Weights of a small transformer language model: no biases in attention or MLP.
Each number is 500 + 50 x the weight over its row's rms, rounded and kept within 0 to 999. Layers, rows and columns count from 0. Numbers have three digits each. The size before them is the row's rms in percent of the matrix's.

# down: layer 4 MLP down (transposed), 768x192, rms 0.1, rows 88-123, columns 0-191
# up: layer 4 MLP up, 768x192, rms 0.122, rows 89-124, columns 0-191
down88 103:496488477524540527608496473425540475476587450482579487501530477474526494449513569558483518508494475574531518411450462432554519421502435487475493502565501471400412548529458455445516436519501420406511528454493466436549543409422491501497508460608496508566411555512511417484546601480551570564561510558462459418462570541563417460435523446469470525522424465436515504503499524483491375572469475424464466525499520415540491415520514407630609557444478493511472402523538488521509509458573542598469526528475449464387440440492544554519554461473475497460465551522509425521483436519440545487
up89 086:520527536444489471482559492529460487499491491524585483555557532413471457526518530510503417450500430504489447429448577442473513475573582589478581484459536461501524514490522462582362529534544403654530469433430551522396475524533506484558502526467499577511437491487566530419406497411519530507400502499515481463485607437592502472528511428448491487535386592493490422480554511506455540442555442492548539464486532517521488466470474414502485508463546482582467502627440491487570523393536387476533540506470518484512495457464580472480475504546593503556599424436541507497547489513554538547
down89 084:502553494493479571493461436469494511517315458505489514507475493494487503524483552563547610529489600501487495439529520508501466499476500464549337504540550490572522488477475449434605523507485551393507542526455498457528401506488436475432464528519469536529573465462430485517559566652554447507523484574515459499486468598527488467562495574574407467478522425429510461506415482541507429541481549442475427435544544492497507552534529559520512426467461556424503472450597435516412403580553528568492488561562477538470467458497544537557574503610451494438549485501415465521464493515473538552
up90 096:599476482569514551644577562554499537544518479543521496411480446450461500601489512504525472420516518481469427538509518424540554615520448532415495478530510543531453443437461557429504535488504625457488517478373518544397474411478500425592562573485517555525401471449510470475463491483504432520558519496500600507522470463495461489521541445376530405522512489544487454490501422497485503512558453442518475500521401548507567482551604526508481580565487516598497464605540496592500521479459568466409418531553540507473476479526541526519513580563480529486549454588510545455472524460531450480
down90 094:436515418504534406390459544514421487580506458545518514424530496547471464410551570478476413471520553473565577543538506505504440490516529435595490612469490483444447467358462561599551455373543513521536457488464523475494456534474435488538552509508392488542514574547514441492582466531474558572599567498432429569503560535543617572492491509484495464488556477554539445458576494470551433436521522453476458497536505446515427479513514544522562500451399451396559518429450533426553459454491562470468471471486593503545479557467441525479453486539540481504518466514441533498468438474462553565
up91 105:435474532480410464473390526616471419475587518522577515486516521542468515459534518521481527394477503451476447510493509502463497469506494476538526514408592481493497467505431517547463459479529453476472407545528497572459478499510523561471489507502465519508486414507422526483438491443556627479491510442472478539500573404480451467494450507481572487479496577570502494424529554477460479528574486562522513509439391441436569411449512394401365592531464549512535566473372451536436507465548536412547457547461488518531502429481529519457496493527487419514543468539498507527545535344452583613
down91 105:499392527448461448447508540540484502570469524566411446563491583524460449418524434412557529561523504528417471476561448548456497547390522475445497516512447465516516455618512399412630541415514478456518505498493530503408542540509529483513419526437450535507454424470571441508497547512555554605543538613503449547497515468564521558544566517534496501455562593526467466524504482553435443488469446534496549512502429529482559441535535462450593457579503498563558554523459447533460505561506507532534499511523436445581551496424562529501430393541509451468554447519555586411484532463545473569
up92 106:537542509537390524568480546457528564464528495544568483500561576444506491556557499484654496492518478565465495473420520413564515563447374501489505538485509508498392556475395524437523475512562536439551529565498540496450574450497457534523558541511513525559444496532527576462529436379470426543469500487526500535453418405512494464568592460473518460499432456504504463456415421464525560446515482479431459528488441526492549431562562536511471532444651465595546515582558545505485496489484471448502503481448594546461488467475547482456462534520443425559542471657483552462518493507518498572
down92 102:503501500461558532500491530529490474473490530476413608451508473486560562445484527544600492485505534487630453487515551479614451543524485484557500424471410468506483433554512602491482427510549479530513476478466509440422515499454535591541452617495484436484467446552490523488550539470438441537446462452525496490499560450452476486463497538571511619561596569476418548472528544596478413481460475480591470472449517540443413458493498597530522577494509568399481471536596502561561521533473566498464545583443465415572628505558483439493531458546414563532494575533477484473438451432538477447
up93 096:516546457506435468512494472414493482494538411484493492509531491476413499460543434585508508489513514531538496461424524387537494515478463411463564499525555498551516595485423572567480563598441502523400480495495414482451520494464537516512575484541416580602585556481529543439520495482504408427481538482459501510376506422634422429498499469456526443596418459437488521585443456597529460504502531510520481509502442477497465461470531488512426499500535497538605550511505531516477517517525397465456465482467485569440474444456588499451587449450440542604572511504476511524543423480548577619
down93 124:487464464493327513544416518481447439503700468522500508530580509447475545590522458512442499495585516504497516507475510410502543489479450531465540505545548507415488539549536496536502508536465491546464360574481440480519539490442420505545429478499380564498462490486542496517493544480553440437516459477479530575447378478478502510558510518510544457479398513516524499541450454481543514545477522522500436552491530581490556486386502504475488446515508469519469554477418474486441464469673423500576446541516522483525482375484553498423566477514505536565555441457509528505573512519538534620
up94 094:588527400452482491523452529415533440433538524501463509413395478458475613553526479498494468454383531540512575465534571541583541490505492471487555512408494536516518600546460463533461455518483533424389512626493499475560435493426446498533574480459404460536496556494453604491638451451526506438552476460546498494478498475456477415544478541519546509543477492444463494541417570482471492425450546569568471390409522513494467556518474486543453582522550516462489486514406489478444500436430542478508489602491482464534515453435523475418582454530468510462480544490437533517492471508639508528
down94 091:462585486540540544488584494418462497526512474458471508482517546579561538468496552479461513588498493511486534435463479552505463491575470426448565534567503502506525537550481458368501541451437494575524546562496498508493481445544538472472470564485548457563595549460432484532573537566562521557559582473480442571445630549527502483525529453432484486584535511535577525427655528421512532451591506514464542605443500450424490487429504443485499415589410485542406440497431572518504474520536481569445529540492453496481552483409429515510442474488502587529474559537583461512500506460432618494
up95 090:475467459453488447500481460468519476436574528614497520373478460414459568491595509479571548502565523509518346536519457533447568516413500535598531523494513476501515505549535486514426556503499516493537565478487519481528503448435554538531459489557532564470508543481420543562476527449534479487543475452534536621437500588562505543527537440487482581594452582501522398472476475504465441456472484484553510426524519540460548493444523498433507464344454484503558547552514459387458503382529477515463512541603514478436484518515521450431541563539375478586516393520444494473536561488578531471
down95 096:562601552454411458487465476435496502499433516471520466546526517450526448492448448464457445539494527492498601463516505570529447479557548483577512542447396406506378478494479455442552432522439510494489520487520397483511445552522479466472410623436429452584578471465546551357462468595518544491543561520549505506512473425494572475430532539485506549482482427543505582485516507535495522464486516491396452473524646470564519540499457533482494546493441497431503417486545443536498466558446506452492519492399535406527406492524439511488497424575579468505441564445563507530428457494416491547
up96 100:530417477546448560568511562493464551479464501489465445438607491476461551517506527458512562515523486420529454510538501388574428539448468554512501519447542532512516529450510480500445570592577496539506545488469502585513426508541572403508531530498464528543538411495502494614506470524548497403524523505469496499411462536620465448454491493480513475573481501397507542517495528547527495359598577467641454472354462502535497563487481538488556530518520519547540544566370512444474587438515393488463505504567573512556482486521533499458504539575483412544528571522448508588545481498533553455
down96 092:494568452546541514500510590458503606585553584533510472575465452433458488496403494533440441581460459576477534423496479572458441599567469483441570512506461427452435475587539453554538495449519446489527455491504507555527501519451464490509500582527527442534489513585491524530379499469488530520524515487507545548476450499410531521575554533576546523382439468585540503526438492505554540509368507425477495547560481511483479466575477490544473526570443480530547481453513538433520454617544565517504558590466562486553506496433499421516469388566454467521519504469429383384554532528516560533
up97 102:505508455559407493527468567537584465490541504542483486458491502513504445501540497502541482471436536490604429496432526470489561555531522547564498518396520478542521517547505538571406514477607470496526482587503534560399479548495521533379514463401356480496496479474448620488551522415536561461399593484423492582510581467546422471514507490548538548475456541456541496455493510534560452472478625512574454449419490585339516509464463532425569536501489535434456494429435536554489484493529595494420450514580525528485479488498517544500606451522467516513495446458516448485487442439503528529
down97 105:523494626453522508523536405501556520563646500499446530448543539608489456470437524498448501570483446556417428519543469605513527486458394504548479465492552418526522495548388555481455480529526475515542402505490464543484444602503497462434448472520500527514580495539405476438523510587491554483462457473559475555507525490524427442426405450385452483469537525473484542570381509418522474477476557495539478565532503533506518525508563411553554544445478590479490492476506520475505452489528515436493524483521505629643542500524524594415521489519439533502471499489560482506550483388512492553
up98 105:440538429471416526594470548440538568525479515570455449470598494496467468460534382564516540505533525524495367526480487517531544516489478564458525585500568450510497553455463486525468499494480483522550415541438561509467617550522502513464491479506458436582443516517541529496589455391445514523439499506446463430402547392469490455445489493403527431486508522449562520493532512549617499493542480585461455457490394565488467499460516593462516521429627490624537531548433503442541468467525454464456546518564635495458508507515624516467522474520487504474540496453466462543455412494543533546
down98 099:502518485511618474520453497570504479551427560572410617534398474537530493524580512463516622536489466456462534350500535520593502454583527469462415503498532488486503391460430517406415558515617529455536472499510438449482483516559484484481521481433498431382515531460552553556483506524438566449446448434485491531528491567500465492485572520504537512519511502546430574469507522489486475492468502387532524574516421560479478526509547493472484560513513539409444483450513469442512418554487502466529504484500605555521593491489511592445529563565505477475418576539514455525513471571643494548
up99 094:538520558501506484512505543518488449568599412499468476554505505469567497512510511498480464411470502481528513574517522458503488531595452558516479643479488548499514530505525519519519579613521589535377410546548560486476562500448535512592414520475552538518403545507399458451501454552569530507485502360446453465494581600566578489448485403497552449485482476488476385533504399489519498544484484525530525490502447402503508476444453480532466498461464482435495547478539549570589556425494461502533577489532562459546478489541492545386512536517513497533481520412584565625519567406546499488
down99 089:539469620460573487435418565475508490438484442423457490591426466504553574483436519562431458523517528516484513557523481550475464526496550537516548573615428472547440556514492522564442451609488450396538454432500544525456464568529530563490581499458529469517556527582503564446458525536560571490516476473531595500606388472476510558437516437437444576518552442506484530483464522551552465439466603460547489492504437503548510483553574445534580414561474487544567577447530465466522442439437470492495529480539514512489482530495427447480418488563485529534375453472402529450520432553481471448
up100 094:549524527462508479517526513450430539553507485506486399480386426455530481541486510508450452438469507542431542445465505518653507641525467417442460421494491490509418439387506555421464532491432525473533438496477475467473535438500547450525545412496515491456497506460495482546444579544528467511453552484479496494518540339526462443520540529469504444552454506480601424504518400433535384538552475493478521463466404514537513424453509461379398538490488600430506481443530566512547584550546475500487536487446473590434437484495473419444524467476490548517554489466428503601509482492565521506
down100 093:531493425480452503543509479512455504536524370411513543500532627552507526450483424543477528470438530538500479572553519517518463446466469481506445551479569482581526527542530361481500471448463433483452489493527528406541475566475500484501445390518538556438539549448519432462487618474519451539584495476444468422434562554536478487573538462467409548472468489464555488471502566521488468532504556438451509472502604519494565578486526459592582434505481502597418488537614485462521500426470573533474475529562547560471481505486515537534488529489484434437453538369435498431581526577391591522
up101 091:455447422476477525525454547486564507605496525551503496512564549512494498512546493484551559480504574526619483534455495466522471508526533546467561520516562498501499458475485479555479574481518506632482519502460534468498523524533566486451516407531510495529483436428439478486594421505527532510380560494522543445423508539492547423587487610529481474492509570485537560523517502595547508455529539546606410412361490509506541545417607545486542446544482628462517432476465530509391523508536571506633453516518514527476456336488534592529510423479490530551502502557500430487449515435547540505
down101 094:547585472474525470481432537484426506472415457436522466516556476506564513538501531536434439458406467568466463556441529525540503588487453504533539516506457466471596520496530471477488415490421515469490498471465509425536491440484515447513479615510458553427631467479480489481580558449550463448592480548447457477498599520483435573521561534444431502534527527472494439542471514507359479486476481422514408517574572496472497556387567502597466482466478499507454519553541533481563426543579547431402469525455493424474467577631475472482578570444479520592453469413481508500573444555441507513
up102 091:436481475509510588546491476548508419528576519456441615521524516429416474485463514556581584504564593527428513565428509502587468537509571513513500479498464442522519501496546474466512512557533503439340448554510435592577477570499596510539515507536341544509495527451474459490534536531546340525505551505427442540446495582512475536520399516571632460572500510497560439473532518514532425402548425485477548449411520530471507512475495409555475518443461545479508458498568503615446524513495484443441485558540524433495486500470530528510492472447474507489513472542421432557513498532515494549
down102 090:505466505465404479477595550452495483534504507498527589456562554439520488464509497445515499512444520446448516563497488517415473483491557446477443517575471453518461470568468479422445427557459465559467533476506562566423496532551560430544405422447446459501489501512601579476551498536537560544475525522464503484592564495495578578483530579443465514550444539537572549509375420523443493555435560528455581551479507559424549526430552492465406497388481468512540502505535507419409492399565473590578545591457421524403570554507545584536479533529461502486564424442474487449514526556495469526
up103 090:518500369558447469603426493527609420576496560505475336543469477553430532511480461530486558428542512516559521455434555534533450551457464549511476483423542504521531514532464579525433567496542634549512532548494407475504475499556481532483559493462449524547531479497474502475484553459449462507390546484464558489500458587482520457542433459443500497493531593434498496487451429515588435515426540514561496381541532565478492583489552526454475515480494481410445453554458558506508459466538476509443519572572454525522436449417538460487576421633465573441471537514465475533549507532548475575
down103 084:530560493408553514497473504398545481406440460412515536495577556458479503455500450523494471565477544547489499517461462508522553480554467547475483502612464563378465436592642447518560385548462497478509545455463510584465445501516562528515472508493488425546515551528549438455611590511460507518499433514438429472458598474568409532436604505537524490492533516633528496499470582534496447474447478529490517466494505508564497479474483520479514515513479515500439512455542523557462525579537459505444539463462464457516596592604441563531519495392590524482501527457587390463502533465405485468
up104 102:585437501539433533579532530418539570512495526465453435561573501459520478495583470527486507428597524463506418459508539522585376529450433464528543451448530492469516573465450510461503483493445469596510506518439493444487542390555535564507538530535517618490498539499388573557546461518531461482448498491422555488438431494538484532578494451438483494496449510504562430556519456521476513377511502545489370477536478503520545453491579607409490533401469523488548515633449547498470468498549546537535536558571563570543423408502525515431532431477457464475561553475578516464471468493528556548
down104 095:483526491600531451509537598527510513487559592409585482454538603520566524531472545479528451511482533543477554417491489503507502394425444484515379479407501480472517484562407493496383509566555475457565549475552490446452428538528560475470484483405457470462540441486549488486461433454458443511552518500522334489485429508473463433442509573508433515430528437485525461544504386517514560531558510456503380532488437485432526430465486544485524490469493482526490483511527469519568561577474470510549406455424427578431541439455503467468541516379508412551483454528454485505497531525463412446
up105 093:465473474475529524536523476377496546535448442470560447509527513436506565394492563537546575496541569458490484564487576491482583619474499571506467508443515449511517475415514503575485495507567465479441471554484432549484503493421563558490549490462477505574482416456439489446499511425457492507534594442468517439391545423554543564493433491401450472487530609515530435447491470520537446497389462536482484512447472532480493382452488433482437577411591585532481560615523558449492525479526428471587423562543531478465503471593573410529549559511481484496516520527528538550475415540486480560
down105 090:492553430563384544528477478519540505528461567470415559487439580633471460510519461577532481503476414509550478421522563421473428489514444514512528476598462489585518574502516500458565445507493460524515508533520439536442514521528365479574441482550532520470507585514593550513439564430564524478443501499561495513549453548423518469467486469583588523538425367530522521464572560544511489509533554458422466483446507485501444647590520547518554425461443610553465423423573390563466515547544510464527544482500491501562467525500560451502502485471476544504512447540427501520444439499506494526
up106 087:403474545522524453479490470484506439459491507504569434553507540494419553522564523447532570436538496609523589556559553427443450515462376565516481494513522544508560483469492528458354503502444490457514475533497416511503514417511637490498527515376383590541521428438481583530535517506555467441413518412502544553540528479531509452461508518437524488519471548413526446535447492560524488536474456463548629521490492520468528542497502531541447470396562503411488589535486477546497550470488488544553497452511533487517455462446519589512449534418501500540504413426464573620528569431538451491
down106 089:533503538479469542539568523495527575423532540489439476554529535445433489590471382456436575453523528487442542392451486539526530516500499510615482522451486458489537494397534529499555512540503464539503509457567555568553456536545389428421489437513567590514542583467567441546598456546479550463518379607484493494428492575406483503476493538513505506576564463529484530522576474571511563412519495473465498462506556443529406421545469477449433661512483516569560449545483427484495600482488468486492421486453528458474490602519535452462512467577456520541524448564474535524481486563494515470
up107 098:569460556420409475566550572467595518467484509537551508429466558531408569508501557550483597515544459529438501535517556433525454503542485513454531516475552507559525593469514578559532479542485551468493554551444541511462545443418569502474574534500423489495423482525456559469541418549447355472520558486558525485470459493506484490600526494487449506558413455510594594552483552439540464508531479509515463545409433493514483501501529508474569542488571571509497445427518531474432511438517477401473542645485587561479518391430546467491525461485518547449526559505480504624462464451612535492
down107 099:377448443488582440435553585493521460487508436356596468516433575445479454557561432491522512524503457511503525461498502512423592443549510501570564565520532582474547483547473480529473496485436463527493460646542443445515555607504537559490460541485502545579504394479517540495469457491470568524513452501436534400384500552496429520500491529518536469481424484502454484501536505494469492493509537541534558536549497547544535522497530398412520570464510478551584559543453456454495477509477537399566581469487518543617466416513472505502483432465438509547620527436500447449557482468457578568
up108 093:493448467442542493560525564569510535542537449501439426482382407485564484510559568483437515409548476526502466498447579423625453460523478477489520553472487621493440525532453523548525490453542518494531505529523390471450494475472513514436472539443459591596467571506420515542506493447520446580503586433513459488472440449557518539550450504473478447463512491538549451557476522484521445467423548496465426577466497425462530439464504587555503451500494457476504548556514579467517496491545458496530450526525530490541549548522425403422589382601475526490541521428416560493623438453590586466
down108 083:539514551496460509455447511490593474453492596579555543560586573460429521506485499456513467562501531387492479553468510542488528467423562535491501491558515462484513566527573516551491513610505484549494512476430575501411477441520489487568496537522523478520513394519436555536471453556463579478496462567543522429511522583414556493531447477616491588498554550521493415563603462520479541482568482534457521518513535600540436596485481448540478520514500507437444470556526459623483459498593571432501499463553424456525505526500586531558426487419499481446548407503550445443479662438476551484
up109 103:473427430530444447531431532481497594460543554496480381458528492519441571540512526607536556447551503558492495562490498497517466572440505464457506499452474483493482501518466521473499571529431496484560509514440468538477655376491578522581560474463552566533456497503516487458487535405537457465399496465566515586480415541507535516539477479485488455465478546511492475463427453443566462484451429559410476456528448390502522473415491441507543509488598517594576583571431526511500487436372518487501441482484611510554435485457455504532499474603503404543575518547544559501489412541472439537
down109 102:500467547424523490532542523473476474456530543570469444557453488514504543480554560497488520488449464482517541547490528556528548480439497550561372532476455519661485503441454514524568530532517483497421418486449482501511458508580515424545424550436491535581434595615414516523469487454576519477532498614456514482541438530524542480551544434472561594502503531535503522472549460602510486431443488446428381512451451573516519556458533540560486512556540482416484373460562467538482462464418479483457524530429597410485561531523498421581507458490478572492479507473472557533359547529574484514
up110 102:509497489554449503579464511457642519501495467463445506468498500513513552481539516501511550570525495470579515434429516436546403509475452487484538537438519567461542552419503512543414593476445551528541490521386419509548426497511601525475497508479355455465487547469514554466525407522499483506465459444487497531533573492550476490527327504426541546566407543530514517570484538511518494450466596535567418497502465548463458509484500559479517631452542536492526509513511549454429512449534511485463511538567548508451508415533448502524662517476451601464556558475463506485607439507498540603
down110 108:465512513516601523411553464428483504538493556487507571364457510494441509576476457502472535465537512450460491471557545470497523379576526517478488551479525439513566506472573530460509484531513500522527526552559468453499498634500570467381481511522562550543577476506329539519463599489525542499520593492530538484449429404460467532456435421512492474475489488553509446541481433428571445523518508483437551596498471481584526528520463516485481413521548416490513472472486492572587409545497513479623510522585518526510562435544539440469500529492501468569521527582365487442495483539601435494
up111 097:447493467613462542558547508481442477596538463594533518499573528517451541446540522542551519566455440594528460462421474414475438496457568571473571528458547474545541536427473457499530499620509421459559408466500504522437540493460525434563550520500518505448486407463520566499479464470490483435533498486521505498467459545602538435432519504490530450607416468455518461582538460551490462526572542496503463431523487540500523413507541427450573535413640522528506502473421562454435540535525434476487551487443503596386474424479571527473518489571562437547486487521495586466509590485486404542
down111 098:537548537444464594494544505577500416492564420537585545482509525506477501586513481538423424590458406556524487523479480464382448408406459538460502575579359525564566448488545542479540449533427421488439520465564465521481497533478497503556522458522538499490486523517500469486485451452525444493547413563588582496490520541497464488602572542550485526515515443591466490591565444603491479592569540543488585637462546496521508423518508480509564515543581443502504439507477519512485504495533480501523486493442447601498568412475531443503423571537437529517417505567504556451441489530499506512
up112 086:375416474506520518497466445537369516492512391538502585500542487445543575502553482441552463537604533537594531611511503497450489538418505618503483533460485536481567491436477460573547581637471466593483474483505457435518568481458483478534515532468400586430505437519508536498488487524503525527564492514428490534461481520554562470454527441397593534517481563509475379520464508552496453552599497508509473460423424495517557520472486469506576524456506551512478580401548451435429509560605508510547457498554554521407501453554552481519533578471500420596494518521516476480514487476504510535
down112 085:570529466492580475394452545532510464513560600569539495567434497476563439568416388568514460474410431531490512439540434533500509492553543569489631439607501459502440444436588443479478443440526385472487513523589527526551460481434578432456546541495533536467629522430552449509463459441473536500450480505478571442518484538466498438554475536539547585448461421506527551523505431496529443443483578496475460491440559564524507562454504503543450484586465455505560490494470480521570567527534561497434548420470483550593558538490480531488533460509523493437569484433499558490524551414424517498
up113 093:541529475515523508560594548434511448530535523482542467525429476427546593501552608523510451474460485483515453584414482501578471554443417599492522440466509480571379469378531543499459501498613497464473486535471554532474479567519570418556460444489598426456527478425492602431534436521560431424508511558541562470450545477519525553431603521442439455545433527487509502511519434525482398425455592518464457456439428559469478559413503524482478463571489517600448466458482592559421561411495509474538500502505499473462479490469514479485465468536495501495509535553466455528478512437599581479
down113 094:489555481554513463462484392583479546452496529551532504499473620497512427563469431486502599550498514513472515450529507410485436437443524481468432564435529500525533502509503475638513503537458560482598503444473341437550536530457441565508452477476458561563460534539539497439408482421462548560521505501462568511544403542532430508477409518497469472460607504503438501514545496494522561533517392385464545438476538468536480503568424507467530489490494469522552605520507520505569481609498515504579546440446497469545464475413482461528462547441610439568505533439451460466604435540505490529
up114 102:521480433584544575499515534491448530554518479559602518561459535396536530573568414523526427453508448571525508514493458512477423520476410487496587545442485581619532460520434489482523499525387350521519503505553546524398625494420547507530510452470500496590480487503442482400480377407528438492423508527555595489418514487507492441450517446489473478507446522481523473545524453451502505513511538513541439468515477534385472452440433552467503469473575553498405510453502582511456546485465518539423485547454461579564406568410517497472495436521442484498492405518546502478545486498491512515
down114 104:494410418497526491530426442455454480496480585468598541563475506482521546503559413429470424486439526543500530459488456567457409517567535449482538463449457548513490420487545485493522529505467450464554485486487533566538516461499481535495509566500515499437504383478460468569408482515609376446514457475497589412575511504572485522530477456528491525527565475520400419516528579584511482582509564536471600424521572447520513519490470508453462463561510613433524542483466511534571546452579526420482433507554536453520565448536499446436464465601528390514464462547407642481538524476494451504
up115 103:565522486540475549483445611477407474625556482486680517463502519489505502558495489539537439356484543412514380583534511455511475500539524559483522505493542497460458476479493408490431532508456603574443429510500534592385606402493490376543450507411505537442432438495506468472453468474494547483489556488471498484412501549514496495541525491445458452368500523536545453519542454479497482481552444480507472466496538545441593546480487441485523422444517580519442442480421460417481508538501503452557456554530539512457447488497547469537470468523525442519571488494450539587460479500430513533
down115 105:451607403506565504411548472486555553538431514415495432430543475439474442538541524522550585490413587515464515452463531526508538512482492491527523461555488499464558526391558487502530575444425472519561505492498453522540481513524572533493548491491525395505555506539498530589570541467547439418466493527453579580505545424454390535572545553510508556466592577542609573468527472466436461478534520515551559512544479522466614498516499534477547471532368471544478428499372499482572605519488511463538438496506577538533537501513523491528477433486443423515502471578521625526443492500593496493
up116 104:529508536453431528540491510592490470468533430529526448449550574447506475498567557478553419425439502532424394479470506483510496558580431543527537492378510549652522541479444540524487427442534544404468439587523462521515490452516522572532460541479444530574435535426479532503460511479480547506532556519517496577479564439493423535517530515441535459507527526522518358547456567458489500420481455528594433455434490534470532357424489466502518536460532531523482652437475464500538657416493492419502480503501481457472468557487523473473593487485482460470492494455435456572518472471520526561
down116 109:449445406426525521559533416387484517483589484534552541453517444424466476477462514565533449461463515534613564522504467580477526481528483436569448470576476596482517486537573505412497584511543454435543495507483483416556462541464401460551488486496544512426406487497480468534556513541411536480473515598501551560510525536479516434549586530501497485554415497481485349552402519591526561425467537546500461450552376494544599484595518509501488536535464463521431466579494542454577526528544513465381580542551505474461517484502451528515481499557501421512514510585485557560488487440532523484
up117 099:561469556552499464511443492460460409429533458535514520549535461527461583467472493549456546390462557379447488558505529407542501571511485568546478513479552490470463527434484564569479615581554552523487376541424409468497504422559478451570522504464535486515419540525494471530488503391520495508442495426503557499439442581571481471472551372448495444462482483423488508451471479531563501499581437577561477522532422500502506435444471460487525504514464525505461519594474577521506576488496465488482439559600629446494539500407491472462529481468522572541490580505439550618556528543551515532
down117 103:509513579500420500437546461494427527456436515653468493432532491481447436543465475576516473508421502391442483482526506459569424498570567587595410471515489434432441455530505551454474509634540570530477464469506553399448434541512442500488475486610402500545435515535467556457486529487595502510534468462479552579572513470519472491476549433486552442441568432503524481425435437504433544551539472517508577478489559516450455513541599528503528475513430486410454540508461573575442439495521556467415547555525494528544530523472539436574407485472492515497503565479487442405513532510498573469
up118 105:497361441572389567596535500467470560576562471541512527488567595479510542457514514493554503471544469501508441547496508490493491465431462589488573615473526530576552522533404571536501566568510454493504480529563533484478480444507427462452478528400578617512504461494508501441409464518518488484470500525496536506474409484533435516539531499457553461564433550511487427496431394494488510554528514575507400436527467474552570360531442513518539525547484592436513545543424484475516571434457465569508444523462444466519389398412475437571478489564532476552471562535550510477550510493483520465
down118 112:515454459511453474504450524479562490484471533585522541504594528464402433533506522598513540629503559660401468414422487556557472575518505540403536579443462536500519569498465500429491581545519480472575508577492537441397504516519517481444448481499377561435467433466540408502521583467506455484499498520546530430496511520528446533426480518540509513476565569529482476448501472379499432565511487489461504395456516521422513580495565514502511496599494533502465482466521429438525529490463457459502495551481354498523454453554545496471475384519548505531492483550520607583494543521455507506
up119 098:538455522561449445507534468500524540503547497530541501450575565448465427525538458497429529526570464515463463498466503424465520509479462482416507615460469397532537625546460476454414506544486445634543513446492552498409599434465456488392461548468515568602470566526451487486467485493539514570446449474474579535426436429611540467491546508486575516436479502525540500527545488473578488546625528565547437505470501524532467424513470503511618472463591587549470452514505495432551477496517466476495520507538586505473464427403584514525483450450449476586584487430447447483553522521458551558
down119 102:450659434486529566486440520531500520455295465470488460414463452536560456520479485572474531487472487552550559501497510390548424519547448530504471519581628477452535528557598570443519477535498487526538518536478483459519403407469429464485498501488483447508526510506502428509555491556472521532556525533588447533466564484528471475572431578463479493523576475417537487470538444501481403500412424466444586555459454448577509555492550493486430453445418539518487486508532514469503568621503494542510443494475492477496536513520578486507485496393489502558538498364515463514442461561565529525
up120 092:446527432519426547477392483390485509548533522467454551459553504518495478395512458572491487392541495471568500483527593430523462534493522472477461624499534599446490509509507547628464555471520536451470388524496485516523580533558452532540551519438346405482461492564504571455581440499480499562385577348480486521507516512545520453480488515504560514537385495498537531512506540493434479485554436574509452440457430583426516516449492432467472451511501500472462489577467569466514439530463459518506530522492530413537485401502471607474453476567551525465529474412516506549496523506533483488
down120 083:520514527488473468565433464523505494541480463518482519483463516508491489569478403551456511433487506401486482502482431466505663518508408492441403373549504468464447518439431556460471528485511504478439493531566556490424478494476521454464515537557491477503514503450500440483489537481581585373545537549606471469526462427486593503528543462421424473444487513441403508591508515469468470507536482547530401568527477488453494381499532492570475528460534466581459443490513481424570550495435615478497592433465513526529541552528441488390490618459473472492466447491510457375514476434413449460
up121 103:509461446563383546522498497481534514537513470505473462546470455411446581473529507558528568527529452441536547513447505480517477509429428495474603611512482533466542518412404600526445494561448457547505478570509494497384577454455453512542548475449510528587400535449532571535512385517435582505403517406507502478484495501526546422518462451484595498533560462498474487496454438551551494517451470509613410557497568452530481516555494546475492496542454488520543522484440574475545544449422470493481471511440521509519378404476523423493445392575446515526494377542556541475447489430541535468
down121 100:480509412632515490478509480611535440467564515455520555465448444452636496465470465495493458541529445511465501510562551352513481531553380445488614490461407454420503410496504553537495549443480506525486509497565418547494559425462535432467509533449492542466564455536509549471551476524599521544571569522472441481479452553507497589494437502530502492563487514487484506513578529492518484483489421538578582509459537464501501439601508577534548569549478465557527491493542475474490466368487531522550497528503434628540515549470445548458432461513585580553519558523477445520508381466445556510
up122 088:573493475552432537493429483453502582543548541461488575486525530537430520418440554547544544515648498429402605476455529501511406467496470466449540532450473491521488482424518513531494557563559587609513466480487525546467558463564478452615557468504613509615508480516548492462470465445466508358400429454543472529446440523491483427482443439451531488528508496533511550470485464591574507488539446508483528439457459411543547489511530455489490493496501506584536462572508569548506441578518522476517523398516568481533399529515527552468489455542549550553497536572526438510578448565428512588
down122 092:483519420480524401446443407442584529479484525457523465525434471575510457546470515528431505528496501457552555578523432512459628487535543482434484527462544444569474448488562464466457535439475489580516539555449525487394529550449577447546421613541466494464428551465506601485618500493522436496519558557424513449537562452474652560448495585609554498460462461483451455521490495521546517527397466480475574488559521498490517474498417544505416486548508541503496452558479612482470551514550450565520470545446564500515486534472475468556499403485507462517575508553581511489451458601581477486
up123 103:555437380550455532498472602489540448570538501483567474368595471400478573468444501539552473482542513514498476536489572506480479651493613584463529484436556482465509520472453424475492530472513544605369464577516570519455542456486467565503508469499553493513398478421492561455500514485550396560450453515451589509544497510480565571512577542525497514501547595442520458491471405562542496477463457561487507461396534536506513485454487582443510545424539522568532504543475505558543522535493544538502613582567464510465484510468528485578486538438434466475577522534494562524519430519476463531
down123 104:456521549473546508458610537556539546540524436583477586493531555518526576453503506462507496535536458515595542520445418451503578394480473506525616519478510511560470489464524453432496434462536503514586546484457557553411507474626482525478513503424523486530427428463504587476510456509462553579481527451506579493511441437509515465455459501475590487611480493598464512574444545480575550451524429514464552522542504524539496509428580553532544512476504524460452504508516509540495468410507519451598609497523560511536470472564455486513414572511488538539549435478487551422370474563534349412
up124 106:409428492464441525472536515450515518512564382562524513492597487435506593544461558578468459443535429492474483539476495460536532471500400563470564453532500665512498498503504470492528549614534518647509499480443573511517547445526547479553591449494553502607528488474466521414446521520483580442468516485430534503451481420464506499559587488556499557485480445517544454482517532559499520394515433490549520398514483535538521329464510602537393515523583469579527525566491526516465533452538494465527488521436597461459460492502552610527509513486504517476528481555541571515544496477513550519